Each number is 128 + 24 x the weight over the matrix's rms, rounded and kept within 0 to 255. Layers, rows and columns count from 0.

# layer 12 attention output (transposed), 96x128, rms 1.24, rows 20-31,52-63,84-95, columns 0-127
[[132 142 107 114 103 108  81  83 131 106 124  92 116 114 141 151 141 134 142 102  91 115 118 159 125 123  88 129 136  93 146 129 146 124 106 135 130 125 121 147  75 163 121 130 158 170 101 122 107 161 125 123 130 126 141  70 117  89 117  97  93 144 109 149 131 108  94  74 109 103 133 106 125 111 112 135 150 165  97 168 145 130 113 120 129 109 115  89 147 110 131  90 173 102 126 165 145 146 115 161 108 139 107 125 108 142 117 101 142 166 125 117 107 125 110 131 140 105 123  92 119  70 141 116 141 100 149 114]
 [147 173 111 135 120 135 152 147 130 126 109 152 164 176 138 160 103 157 111 153 117 135 137 106 124 103 100 123 129 142 125 123 144 141 122 106 130 144 153 129 136 111 133 133 140 115 108 153 135 100 115 119 173 166 161 139 116 113 110 110 134 147 107 116 141 132 120  98 146 102  90  82 132 126  96 109 118 156 125 123 162 128 112 157 121 108  74 120 176 130 101 129 145 186 133 185 131 137 115 131 160 173 110  81 113 123  90 146 112 120 124 125 123 105  91 149 130 132 110 141 137 153 142  86 123 127 168 138]
 [117 146 156 168 119 123 133 107 169 149 149 115 156 149 161 113 120 128 138 132 117 109 106 117 125 112 109 135 117 128 135 129  79 128  99 114 161 108 135 116 134 122 132 115 157 136  89 137 171 112 117 124 121 131 159 119 115 165 105 155 126 138 145 101 129 116 133 137  99 102 142 139 145 118 122 151 107 152 152 156 146 141 109 155 115  96 121 124 154  90 108 140 154 128 139 134 141  99 107  83 176 101  54 100 121 103 118  82 111 120 104 145  99 124 124 120 121 151 135 142 130 157  90 143 140 126 148  88]
 [160 132 153 131 121 157 111  89 133  79 138  91 155 146 127 116 101 106 122 118 105 165 141 145 159  88 113 142 142 138 129  93 128 134 111  99 159 112 117  98  80 116 130 137 149 182 149 109 104 141  83 119 124 127 125 105 127 187 133 118 129 163 157 120 153 144 100 130  87 133  86 114 119 141 153 135 119 105 154 152 135 131 134 131 131  82  86 162 133 115 104 143  83 135 124 107 140 102 138 150 107 139  62 157 121 123 151 136 107 106 119 105 121  93 107 149  99 154 130 123 131 120  82 132 160 183 138 106]
 [134 113 121 127 143 114 126 135 142 123 117 151 127 113 140 146 124  55 151 122 114 143 117 116 135 155 159 118  99 119 153 145  86 149 128 142 102 136 134 105 131 136 131 136 126 140 128 150 151 121 141 156 120 116 115 148  95 114 161 147 114 116 140 105 151 139 138 140 138 132 143 157 140 122 112 156 132  89 136 117 103  92 114 136 156 174 140 118 108 139 167 126 109 124 114 126 112 168  84 138 143 116 112 127 144 118 144 110 136 118 111 145 110 152 161 113 126 138 120 160 168 132 101 102 130 106 120 154]
 [127 128  98 119 126 141 136 148 108 144 132 131 107 130 143  68 146 137 155 181  95 146 152  95 125 144 155 125 148 125 119 143  86 151 151  71  64  79 169 117 134 138 101 129 110 124  81 152 133 140 147 124 117 131 134 111 119 129 135 147 148 106 121 198 131 156 128 133 162 150  85 108  88 132  94 117 130 137 150 152 114 102 175 148 132 129 167 110 112 132 133 117 102 100 128 119 132 145 118 149 126 126 139 112 106 107 124 141 113 150 140 113 132 148 141 122 136 138 131 121 146 137 143 136 109 139 154 135]
 [141 123 125  97 137 114 171 113 110 136 144 152 108 107 136  96 145 160 112 157 137 129 132 140 111 147 146 132 152 129 101 147 129 138  91 141 146 106 137 125 142 118 120 138 125 138 172 127 137 143 144  95 156 139 130 120 124 150 142 117 163 146 132 135 142 150 121 185  97 114  99 118  90 186 129  90 136 104 112 104 129 133 125 108 118 144 104 123 120 103 143 121 143 111 131 101 109 117 155 114 126 132  75 119 122 112 102 106 119 101 157 123 123  88 145 163 141 142 112 133 126 114 120 119 139 134 149 120]
 [136 117 151 149 104  92 130  88 160 124 132 109 113 128 144 137 147 141 172  62 138 155 150 107 138 161 148 109 145 152 135 127 149 119 118 177 115 142 121 105 126 123 134  73 134 140 159 133 133 108 110 120  77 116 152  86 130 138 151 112 131 132 142 153 117 117  92 120 135 148 141 130 105  95 129 163 116 131 100 132 122 105 114 156 114 111 150 154 101 127 123 160 104 123 109 122 169 118 120 109 112 104 148 133 118 136 149 100 128  76 105 117 172 153 146 153 117 115 165  93 161 116 110 129 134 117  99 109]
 [112 151 122 124 101 125 122 184  81 116 123 170  88 104 106 151 105 146 112 126 132 143 208 117 104 139 127 129 153 131 106 114 116 112 170 134  74 141 106 104 130 169 147 131 124  74 116 145 107 138 151 101 126 129  96 135 118  92 162 151 155 118 160  98  91 122 127 119 112  95 178 130 152 119 141 137 138 122  95 135 101 114 153 130 148 114 123 119 105 129  88 130 165 142 176 110 145 131 109 146 127 145 119 114 133 129 106 119 132 138 127 131 229 132 141 112 122 119 124 124 109 141 139 143 160 126 119 109]
 [138 150 119 137  79 109  87  56 167 149 130 171 117 156 136  93 142 157 141 139 125 161 126 113 166 108 158 124 124 137 120 137 117 130 119 158 106 140 155 104  71 141 116 138 145 101 126 127 151  92  98 114 146 160 132 172 156 122 148 101 109 140 107 103 119 150 134 118 132  97 163  82 102 124 140 149 124 116 126 146 140 114 114 144 106 136 121 135 118 112 137 114 136 164 134 142  95 125  91 106 103 131 132  98 121 121 150  95 136 140 147 131 185 137 123 121 148 114 155 156 139 129 108  94  92 154 138 151]
 [132 106 140 132 132 182  87 115 136 147 117 122 137 125 129 118 102 138 129 115 108 149 149 100 155 140 111 143 114 134  89  94 124  90  95 178 109 149 159 144 111 117 134 111 121 134 141 121 121 114  99  99 106 129 140 137 136 143 132 182 143 123 146 140 122 154 109 113 132 124 177 149 124  93 142 126 133 160 111 152 127 165 149 117 109 136 128 112 139 139 109 173 129 135 132 122 137 103 145 154 105 130 142 130  91  96 133 152 132 105 122 126  97 102  96 127 111 130 139 120 133 163 126 148 101 165 136 141]
 [147 132 161 131  89 138 158 130 145 108 147 132 144 145 104 111 117 130 104 139 145 122 169 130 141 118 161 124 108 150 142  94 106 112 124 122 172  94 129 119 127 103 117 148 121 148 119 117 146 131 147 161 135 119 100 121  97 125 120 105 156  97 131 150 108 124 134 135 144 151 100 119 121 111 176  60 143 136 140  90 144 167 131 119  90 160 105 145  95 132 131 150 126 130 127 145 117  97 130 153 135 135 151  86 151 121 131 123  88 130 125 138 126 151 157 134  91 131 121  96 155 148 123 121 141 132 141 127]
 [ 93 118 138 135 160 133 163  57 172 118 120 128 106 118 127 131 110 136  73 129 107  81 134  83 148  99 150 144 115 101 128 193 130 160 125 147 121  91 111 109 132  72 163 134 141 140 139 141 171 104 117 155 138 104 120  66 158 143 114 152 185 137 155 159 131 134 152  92 143 136 149 182 174 160 115 158  92 163 112 132 144 115 100 133 145 135 102 152 153 171 138 121 140 140 111 121  91 167 123 133  72 141 149 127 163 154  99 116 116  84 145 127 140 104  87 148 110 169  90 168 117  96 130 164 125 124 130 166]
 [143 126 169 154 149 137 135 135 113 157 110 103 134 121 155 138  82 116 182 113 157 130  73 116 122 137  85 122 152 116  75 152  86 140 121 153  98 128 109 106  96 136 132 149 125 148 120 144 143  97 129  88 162 123  86 122 111 102  98  94 102 178 105 146 148 124 119 137 116 132  65 157 143 121 209 126 190 157  62 133 124  60 131 148 171 151 162 167 125  77 170 125 102 127 118 159 110  91 139 133 144 140 131 212 112 132 144 126 127 113 135  99 124 128 175 106  96 104 138 131 162 168 176 146 154 101 116  89]
 [144 118 180 136 147 137 129 134 203 126 120 123 113 103 110 145  75 142 130 112 138 124 198 118 146 122 144 192 148 143 144 131  96 136 108 114 140 115 151 153 139 138 140 151 100 105 163  89 122 117 124  92 183 111 164 139 108  89 132 149 149 120 158 135 115  93 120 155 137 138 120  89 122  98 126 144 120 107 111 132  91 114  95 112  78 111 144 148 160 165 113  61 119 138 153 182 100 137  81 124 156 123 109 121 161 114 127 152 156 167 142 144 126 120 136  62 142  66 153 102 157 111 109 140  86 155 173 125]
 [121 141 103 101 135 160 138  99 154 127 130 153 140 108 112 151 103 108 146 116 127 103 128 101 128 163  95 115 121 133 115 115  65 124  58 123  94  83  83 131 136  97 133  82 110 142 126 123 102  83 197 110  80 156 153 114 145 196 137 111  93  94 147 147 144  83  93  91 161 140 128  83 128 145 104 153 180 131  94 134 125 145  93 166 199 135 117 121 159 133 147 176  85 184 138 130 140 123 154  42 130  95 116  85 120 113 127 143 106 182 152 163 144 106 152 141  84 157 164 126 138  92 149 166 141 119 123 175]
 [132 134 144 110 153  81 134 167 134 113 120 107 126 106 126 122 108 126 146 151 105 139 131 120 162 176  80 141 131 148 160 169 116  26 114 118 137 177 143 100 156 142 112 118 135 136 129 199 111 154 107 138  73 134 119 117 109 143 184 162 137 140 136  78 138 136 161 113 165 108 134  82 121 138 160 128 131 166 175 113 122 143 134 171 187 152  71 104 107 132 125 136 100 141 107 155 109  85 116 116 125 141 104 131 139 145 107 128 144 184 159  78 135 165 134 167 178 174 148  98 101 122 101 163 151 162 142 122]
 [132 139 117 109 101 124 123 156 140 149 147 103 124 143 178 130 156  86 172  76 164 123  87 138 100  80 127 122  92 179 135 116  83  94 104 162 143 114 105 193 153 100 133 169 127 156 161 144  96 138 123 162  98 128 109 115  86 112 172 150 115 135 148 157  90  80 166 139 106  89 135 112 171 114 125 129 129 147 107 105 165 159 126 183 153 133 131 148 117 204 154  17 100 105 104  73 183  74 165 131  97 129 136 150 123 179 112 121 114 105 110 134 134 129 111 131 115 151 101 119 119 104 152 109  52 132 153 148]
 [ 83 151 161 127 115  94 120  95 139 145 175 118 148 143 139 104 121  74  93  93 152 144 149 122 142 118 101  77 128  78 128 126 141  95 153 139 134 109 150  97 147  76 113 130 121 139 132 103 131 140 137 109 117 195 141 114 134 102 102 152 107  98 150 132  84 169  59 110 111 113 154 135 162 165 108 117 111 131 146 108  67 130 105  71 131 117 144 126 183 136 100 115  95 135 123 115 113  96 133 128 140 145  84 175  95 117 135  99 167 140 155  92 150 157 123  90 161 125  51 113 140 128 198 135 146 147 112 162]
 [ 97 148 128 107 157 153 120 123 156 157 112 128 141 110 108 125 146 118 169  91 157 166 146 144 146 124 136 107 128 139 107 128 180 140  83  84 124 106 141  89 152 155 127  71  77 120 128  84 191 132 115 145 139  85 123 140 123 100 122 113  90 138 165 170  88 157 200 115 111 120  80 124 149 105  56  50 169 145 162 104 132  70 115 111 155 131 140 100  97 121  97 144 101 142 105 135 147 119 134 164 162 147 102 110 112 104  92 135 132 149 168 103 164 130  30 111 168 150 155 125 134 114  69 131 139  88  99 116]
 [103 140 111  98 154 133 106 159 117 120 139 113  96 109 140 102  72  47 136  80 137 123  88  79 143 133 114 138 136 146 146 116 172 149 107 143 142  97 105 163 123 147 109 166 118 126 154  83 147 144  98  86 150 189 230  55 109 123 135 104 141 175 151 156 171 112 142 133 107 184 142 121  97  94 169 139  84 111 111 119 136 106 124 161  91  85 138 103 138 121 175 157 122 144 152 120 124 165  89  70 137 168 119 136 104  96 150 106  81 184 141  91 127 121 174 104 132 126 132 123 109 110 104 111 109 120 154 144]
 [ 90 176 103 124 165  94 102  90 121 128 168 135 117 104 134 160 130 181 117 141 125  97 147 132 135 115 107 128 132 124 114 157 105 132 105 154  82 102 129 154  98 149 113  96 123 114 128  63 161 134 117 146 175 146 103 169  64 146 142 106 101  91 101 134 142  76 136  95 115 153 101 139 119 128 181 182 105 124 154 141  99 168 178 125 100 168 128 158 131  88 131 120 130  94 134 116 114 142 169 126 143 153 119  72 120 166  92  97  78 132 114 104 139 145 105 131 128 131 177 147  92 121 132  93 136 134 107  90]
 [156  98 117  97 135  96 150 149 136 170 117  72 108 140 127 134  99 168  69 132 122 153 103 185 111 153 143 110 110 113 121 117 140 110 112  89  72 115 110 154  95 122 151  82 105 132  98 161 195  82 141  97  99 110 153 107 138 123 151 114 139  83 186 104 152  76 131 110 132 118 170 105 137 151 122 120 160  54 150 132  81 122 107 116  72 148 114 134 109 110 101 104 120 116  94 155 156 144  94 150 129 144 147 202  93 180 120 102 117 132 111  91  75 124  95 117  98 126 146 115 132 149 154  79 117 143 124 108]
 [110  88 124 117 141 165  84 129 141 172 130 116  87 155 113 122 161 116 103 127 157 120 150  91 125 107 114 102 161 143 160 102 100 117 107 190 122 170 196 101 113 130 162  65 125 127 139  99 159 165 148 132 135 168 108 152 123 137 107 124 137 110 114 153 163 100 140 101 169 173 112 127 152 129 103 113  99 108  83  92 139 109 134 148 151  64 182  96 140 128  87  99 184 169 103  87 132 146 145 134 184 118 137 117 103 155 136 121 131 153 108 141  95 175 150 155 136 151 118 136 144 165 150 138 123 173 138  93]
 [102 112 114 148 151 148 143  94 159 117 146 135  93 137 123 149 131 124  96 135 114  95 126  90 125 143 131 139 114 127 120 175 135 160 116 135 131 110 111  93 126  94 152 117 125 130 125 149 140 130 131 163 135 129 131  91 170 133 117 138 145 125 156 156  98 125 119 131 132 169 134 154 135 145 104 152  92 134  90 118 146 113  93 118 123 168  99 141 120 181 181 109 144 150 128 135 119 142 118 134 104 113 163 163 145 151  84 127 144 106 131 151 130 143 106 146  99 148 121 145 126 101 149 112 138 146 134 165]
 [128 129 157 138 151 133 134 132 121 149 119 121 116 111 136 120  87 126 160 126 156 133  95 130 115 116 118 133 121 142  77 166  76 141 143 150 115 125 113 101  95 161 130 146 101 135 106 136 137 125 147 119 132 113  91 136 127 112 126  94 104 151 114 147 151 105 133 156 114 128 100 149 165 122 166 149 168 146  81 130 107  83 136 126 136 157 163 164 132  90 147 132 112 116 128 116 124  98 141 120 100 128 123 166 120 106 155 143 137 138 129 116 130 123 169 100 119 123 129 148 191 156 164 145 160 131 131 105]
 [132 125 150 116 140 136 123 138 149 142 148 122 121 102 144 141 108 116 149 103 143 118 153 130 139 149 145 175 112 110 143 132 116 131 113 119 144 138 151 140 136 150 127 146 117 141 131 102 117 137 108 104 182 126 145 104 132 117 124 127 115 134 137 141 121  85 104 184 133 109 127  97 122 115 120 117 112 109 119 131 120 117 103 115 101 123 155 123 157 155 125 100 110 155 146 138 101 122  93 130 167 120 119 122 127 140 128 142 140 141 126 140 132 130 125 110 152  94 142 124 153  99  98 133 102 153 154 129]
 [123 139  96  88 140 142 135 118 152 146 141 142 136  98 107 121 119 143 122 125 113 128 137 105 127 170 120 112 109 147 126 121  69 142  94 123 109 134 121 134 148  90 137  92 123 119 138 122 115 105 171 112 114 132 158 140 145 154 133 130 105  88 133 124 116  94 105  92 178 135 128 112 139 141  98 135 139 148 115 127 123 121 107 147 172 125 111 123 150 154 134 164 119 167 119 113 105 118 145  88 140 140 144  78 114 111 123 123 111 165 139 142 131 106 145 124  89 129 148 130 151 126 152 162 138 136 120 151]
 [135 125 119 114 137 112 121 144 127 122 148  95 135 109 125 140 113 119 129 143 114 126 136 115 149 178  96 117 133 143 155 161 110  72 116 113 144 169 140 113 143 138  99 123 108 118 115 156  81 139 120 117  90 123 137 132 144 144 165 141 119 146 120  87 110 144 157 107 121 101 101 100 115 100 116 120 111 161 156 119 130 151 131 147 144 138  82 130 102 122 134 113 128 118 105 138 135  97 116 115 123 135 122 133 129 135 120 129 160 154 156  92 141 144 144 160 172 151 134 104 122 141 115 146 144 163 137 137]
 [127 134 125 111 127 142 110 142 122 154 132 124 127 146 149 151 143  86 163 109 154 135  85 134 105  94 104 126 104 156 142 125 112 116  92 153 130 100 117 180 148 115 120 169 128 121 165 135 104 121 118 126 121 127 128 128 108 114 185 132 114 148 148 139 129 108 150 140 109 108 148 125 147 107 130 144 131 140 109 103 138 146 123 171 131 144 115 117 125 176 135  58 110 131 122 108 168  91 158 124 104 114 125 148 131 160 129 128 125 118 115 121 124 146 103 140 133 139 117 124 131 124 161 122  73 115 157 135]
 [127 136 140 136 141 111 135  91 156 137 142 125 130 136 127 111 119  92 125  95 149 132 131 132 139 114 127  95 122 107 113 127 135 113 149 126 136 112 164 111 129  86 129 142 127 128 146  99 141 113 126 139 128 169 144 118 152 101 112 134 134 126 143 104 100 117  93 100 128 125 146 140 152 146 124 101 111 135 138 107  83 122 100  88 152 136 156 127 131 131 118 125 100 131 122 129 126 115 144 109 134 142 106 169  97 123 140 119 134 153 160 115 127 147 115 107 154 126  79 124 126 124 178 122 128 142 111 155]
 [111 130 107 101 161 146 108 134 133 138 124 128 132 126 104 119 124 115 173 118 155 134 144 132 150  96 130 117 122 132 139 136 148 126 112  97 122 113 139 113 125 164 103 108 104 100 149  87 169 129 118 136 158  82 117 155 126 112 123 135  86 133 117 160 121 163 175 146 103 113 117 129 126  98  68  75 147 139 147  93 118  72 120 108 126 145 136  98  94 134 109 156 136 146 112 105  97 137 128 156 149 138  96 104 114 133  90 143 111 144 162 110 148 128  64 123 165 156 131 128 128 119 104 126 123  92 141 120]
 [129 141 119 115 131 124 123 146 124 103 120 121 105 124 122 110 110  81 142 118 132 150 117 112 144 124 137 150 120 144 138 132 157 136 124 148 126 122 110 157 148 136 125 152 136 131 132  74 140 129 100  93 143 171 183  89 132 116 101 122 122 128 125 118 132 111 140 101 107 153 132  96 129 113 146 119 106 132 149 131 124 120 123 158 102  75 158 125 120 117 174 136 114 128 127 119 120 145 105  81 133 146 143 149 101  93 132 127 110 141 164 114 136 112 192 123 117 143 124 133 106 104 111 142 105 116 138 129]
 [ 92 150 100 111 154 129 130 102 121 114 151 155 137 115 118 148 130 161 131 129 102 122 151 118 118 151 128 117 140 131 110 153 122 147  87 137  96 103 122 144 117 155 116 115 122 123 110  84 137 119 137 137 146 152 117 155  97 150 139 113 119 111 103 132 157  94 124 125  96 144  98 140 131 137 157 160 113 121 163 141 125 136 163 117 127 131 151 156 119  83 123 120 134  91 130  98 147 120 156 129 137 140 108  97  99 162 112 132 112 150 127 132 128 144 110 134 141 128 170 155 125 118 134 142 119 118 122 120]
 [158 115 117 111 114 103 154 143 146 147 123  89 100 161 132 106 128 146 107 146 131 128 104 173 122 126 145 125  85 119 113 112 130 113 111  80  94 138 126 121 144 120 158  85  99 145  97 146 182  77 153  97 122 121 146 116 124 105 138  94 138 103 154  98 128  92 159 118 134 137 143  86 110 173 138 134 130  78 131 126 110 103 110 122  85 135 127 133 110 124  97  88 132 118  80 130 173 139 105 133 142 143 140 182  97 155 134 136 140 135 127 109 104 131 111 136 120 128 136 113 126 122 145 110 136 133 118 122]
 [127 113 136 123 120 177  94 136 134 155 132 123  91 149 117 138 133 137 105 135 132 104 145 106 145 116 130 103 128 163 153 112 103 143 115 133 126 158 147 133 134  92 146  73 106 118 152 117 133 156 138 133 148 144 110 141 125 114 131 123 120 126 129 150 130 101 147 125 154 164 105 141 146 130 107 147 109  92  86 113 140 114 142 122 156  96 172 123 124 125 101  99 176 148  98 122 143 129 139 108 159 126 128 137 142 145 120 142 153 128 102 129 102 144 158 153 168 145 110 129 136 131 145 118 120 155 132 108]]
# layer 12 attention value, 32x128, rms 0.158, rows 21-31, columns 0-127
[[117 136 135 132 109  95 137 120 107 171 150 154 190  94 150 110 138 114  99 151 134 113 150 137 126  99 168  98 121 123 137 144 128 111 159 127 114 106 137 139 134 113 133 137 119 150 103 156 160 137 142 165 130 121 142 154 134 133 137 132 170 141 105 105 150 116 135 119 113 133 106 133 107 134 106 107  94  81 137  92 146 116 150  83 129 139 109 143 120 143  98 136  70 120 157 111 117 126 117 123 145 110 162 111 103 142 141 136 131 146 130 129 122 136 146 142 146 128 110  87 140 118 105 149 126 123 106 141]
 [160 170 121 103 140 112 132 119  57 157 100 173  56 129 123 116 106 164 186 140 213 154 182 146 194  43 133  94 163 163 104 176  68 126 198 141 113 167 122  76 136 104 154 188 108 148 122 145  81  97 102 112 105 123  98  80 144 160  71 123 140 171 117 151 125 193 165 138 158 178 136 122  57 156  96  85 152 120 134  97 138 182 136 106 116 130 109 114 120 106 141 123 120 124 126 124 131 137 165  92 124 121 163 105 112 176  78 123 171  99 112  91 117 118 159 165 128 187 145 146 152 112 120 151  90 122 112  99]
 [145 144 155 155 143 139 147  95 115  86 116 101  83 128 105 127 124 140  81 109  91 165 108 128 109 118  82 107 165 131 114 131 122 137  74 137 151 107 126 121 100 139 135 135 149 113 104  97 149 134 115 129 144 111 139  95 113 119  90 118  93 149 117 112 126 155 152 104 121 145 149 138 144 128 128 131 124 163 133 157 149 118 111 146 121 132 150 116 108 102 175  81 154 163 117 124 115 147 118 147 145 138 102 168 151 138 142 147 125  97 112  92 150 139 146 110 163 101 144 131 167 115 149 120 148 134 131 139]
 [147 100 119 127  61  90 119 185 160 177 150 146 125 119 172 152 108 101 134 126  99  76 147 167 134  73 167 163 119 103 145 158 103 110 174  68  94  98 118 164 129 130 123 154 155 135 113 161 153 137 144 187 147  80 101 198 111  91 111 104 156 176 178 145 159 140 154 148  82 132 108 154  85 162 122 113 114  61 129  73 120 121 132  64 142 139 141 164  94 126  38 149  85 102 157 123  91 158 125 117 108  80 189  93 134 108 166 123 116 144  82 170 138 123 102 126  96 129  76 106  99 120 159 125 147 136 108 110]
 [132  80 148 131 102 154 123 133 134 181 116 124 148 141 101 130 134 143 167 116 166 113 120 160 114 117 133 155 141 142 135 117 147 121 119 130 134 147  95 106 128 127 141 146 108  86 134 100 112 118 101 134 139  97 112 110 148 151 138 118  86 131 122 139 130 139 118 144 133 193 137 128 145 145 141 141 134 141  99 125 100 118 128 127 133 138 109 141 157 127 123 133 144 101 109 138 111 135 124 104 116 102 120 150 138 117 132 126 131 169 122 129  97 118 139 133 144 154 129 109 136 122 111 112 123 114 133  95]
 [122  84 111 159  87 107 158 143 144 144 140  91 104  74 157 142 143 117 139 106 100  98  95 145 113 108 148 147 107 109 135 125 141 135  99  92 125 116 113  99 135 142  95 139 127  75 130  98 128 136 150 175 171 133  99 158 114 152 112  93  98 140 155 117  94 160 155 166 119 131 118  97 163 156 161 127 115 113  95 160 173 112 105 124 153 189 134 109 122 134 102 160 155 101 143  90  77 175 131 128 126  88  71 132 176 142 115 127 151 131 104 158 135 141 127 120 124 114 111  90  83 110 186  98 161 171 139 161]
 [124 107 112 141 126 117 158 104 147 134 123 139 146  90  95 140 110 163 128 119 106 121 114 163 120 127 128 159 129 115 148 164 140 136 143 113 123 117 124 133 124 107 145 129 120 132 116 121 125 132 136 126 146 134 131 116 122 140 125 126 138 131 124 127 154  91 121 112 121 124 119 145 153 165 137 119 144 120 143  86 129 136  88 114 155 117 119 156 160 156 134 101 118  66 122 112  92 100 122 131 134 134 123 120  86 129 154 138 116 155 175 122 131 106 147 133 130 186 146 114 117 139 138 138 113 148  81 138]
 [111  91 115 136 142 122 106 169 135 119 139 144 210 145 141 146 145 113  93 158  53  93  91 139 105 159 101 174  88  78 179 117 112 133 133  97 107 105 165 179 129 152 120  56 139 163 147 174 161 163 183 159 161 142 111 147 121 119 166 137 142 111 136 123 157  63 128  98 121  88 102 166 118 117 131 143 140 112 154  98 103 117 123 116 141 131 131 158 130 145  97 115  96  78 112 112 118 125 114 153 133 141 121 110 142  95 154 132  92 125 123 158 136 145  72 124 102  98 111 141  86 143 156 133 182 107  73 150]
 [160 104  69 154  55 120 150 162 148 132  96 105  63 106 145 165 138 150 143 106 139 123 103 173  95 117 130 142 147 131 115 115 122 138 113  95 137 133 115  92 173 165  90 156 128  84 177 126 111 135 147 162 151  86 130 128 131 113 107  97  58 160 160 163 138 176 113 180 115 157 102 144 123 157 123 120 136  91  91 124 114 153 143 105 177 161 158 106 129 155 143 112 119 113  98 109 102 159  76 122 119  95 110 127 143 112 145 130 155 131  97 147 114 123 137 115 137 137 143  95  71 122 141 126 169 167 139  94]
 [121 112 142 123  78 132 102 136 136 130 117 139 142 108 124 154 115 125  97 132 102 138 132 145 136 109 103 130 167 126 148 180 114 116  89  83 106  87 140 150 139 116 131 118 136 164 103 138 136 149 124 147 173 109 135 153 134 122 112 125 158 179 138 142 145 116 161 114 132 110  97 161 131 155 119 185 140 110 127 118 122 123 115 139 139 131 122 147  96 126 111  99  97 125 105 119 111 132 125 126 152 111 151 115 146 114 152 132 127 106 107 135 167 158 134 131 132 119  94 124 135 126 162 152 175 108  87 124]
 [148 104 143 122  99  77 126 180 118 124 155 117 187 158 190 174 162 125 103 102  87  89 125 135  84  78 114 119 102 104 139  92  93 112 149  86  61  97 122 156 154 126 111 136 161 155 157 133 132 131 139 160  96 104  90 213  73  99 151 119 144 174 143 111 109 126 127 146  78  97 150 161  84 112 100 125 126 103 138 108 130 155 135  99 138 138 124 123  57 123  70 162 108 128 166 142 126 122 101 113  52 111 152  95 144 104  82 117  87  99  96 165 121 136 124 129 144  88  91 158  93  62 147 147 157 117 144 132]]
# layer 12 MLP up, 448x128, rms 0.294, rows 0-3, columns 0-127
[[139 142 139 116 130 148 131 137 133 153 140  98 117 175 113 142 128 107 155 122 121 116 125 122 130 191  69 152 135 120 128  88 116 142 126 150 150 161 159 133 124 129 130 135 141 137 148 131 126 119 153  59 149 149 128 142  89 136 179 118  97 147 136 110 116 136 130 148 140 129 108 137 150 123 174 123 113 117 122 122 114  98 144 116  92 149 123 107 144 114  93 133 142 121 156 110 137 119 133  79 152 115 156 107 161 152 136 135 121 176  98 139 123 161 118 128 112 123 122  98 131  94 129 102 126 138 135 113]
 [113 139 142 158 134 150 143 144 131 125 129  86 133 147 131 151  95 123  58 148 126 132 146 120  94 102 178 112 139 129  95 107 131 175 143 130 138 117 125 124  94 122 135 135 151 129 128 135 133 140 118 134 157 119 117 127 189 107 116 158 134 166 113 140 123  70 122 151 119  86 182 164 121 109 141 118 138 123 121 133  79 123 152  93  81 132 119 124 118 147 138 127 153 117 118 152 133 137  98 142 110 118 139 110 155 133  93 131 138 121 104 145 145 104 149 129 144 125 105 136 147 129 160 147 130 128 149 113]
 [116  86 156  89 164  61 172 177 111 103 131  88 121 109 106 101  66 121 129  58 147 123 149 113 139 151 116 150 118  78 145 119 110 132 127 135 147 122 119 119 155 121 123 114 134 101 133 140 131 113 139 110 132 141  73 136 146 147 170 194 137 132 139 167 131 139 150 128 143 110 128 113 135 138  78 124 179 113 154 106 116 147 116 132 137  75 164 161 137  78 121 132 107 123 130  79 151  92 126 108 193  89 138  93 139 147  99 103  94  93 167  94  87 104 120 180  74 115 136 123 133 118 132 102  95  66  83 106]
 [ 94 120 101 110 189 116  91 128 130 103 122 107 144 153 161 141  92  99 167 160 112 133 134 148 139  99 119 157 135 152 129 131 140 101 123 141 121  95 135 151 106 117 125 160 146 140  63 130 140 103 116  98  85 150 102 140 113 140 153 119  78 146 104 162 183  96  91  57 150 112 107 106  78 174 138 115 163 117 148  80 116 159 112 142 137 129 123 110 125 154  93 178 142 136 116 135 139 133 164 146 107 100  79 118 124 124 100 115 138 160 121 129  96 111 146  96 130 162 133 115 127 140 115 112  95 172  99 124]]
# layer 12 MLP down (transposed), 448x128, rms 0.155, rows 0-2, columns 0-127
[[142 154 139 107 142 137  96 130 141 108 111 139 139  90 166 140 113 178  86 115 102 145 100 121 115 114 152 114  84 124  85 166 130 148 144 117 139 118 154 115 141 150 104 138  90 116 159 157 139 123 115 139 131 165 115 135 141 120  87 142 121  92 128 143  94 133 120 137 159 174 168 127 170 163 103 154 116 158 110 120 133 137 108 151 148 120 151 108  91  94 141 128 140 109 126  98 176 109 115 154 143 168 108 111 156  77 122 119 158 131 131 158 144  88 115 123 132 116 133 134 131 145 132 136 145 143 145 139]
 [181 149 115 103 158 149 134 122 151 100 148 168 163 105 151 142 142  86 128 150 100 122 137 120 156  94 104 121 148 130 171 115 108 113 144 135 162 118 124 134 172 152 134 108 148 104 159 148 114 109 102 136 105 133 101 143  89 146 129  57 143 120 136 115 114 143 177 155  98 162 130 102 159 115 120 140 107 154 116 164 146 110  98 120 164 117 132 128 114  76 130 142 108 120 131  87 138 136 146 142 127 162 132 123 132 127 118 154  98 111 157 125 164  98 125 117 164 151 132 130 168 106 111 105 153 138 143 144]
 [138 134 106 162 118 133 110  93 173 137 124  61 166  92 107 125 136  91 119 128 131 140 131 105 135 135 104 154 115 143 101 143 117 128 135 134  83 109 169 135 127 109 144 124 108 102 100 147  95 111 149 122 152  85 161  99 118 157 118 144  92 152 127 172  99 130 149 131 143 125 127 125 115 103 181 119  93 106 164  93 174 146 131 114 125 120  74 168 132 148 128 150 105  89 129 147 129 132 106 107 145 116 117 124 159 113 130 130 166 121 140 139 105 150 134 169 139  61  84  74 184 115 142 157 137 140 116 115]]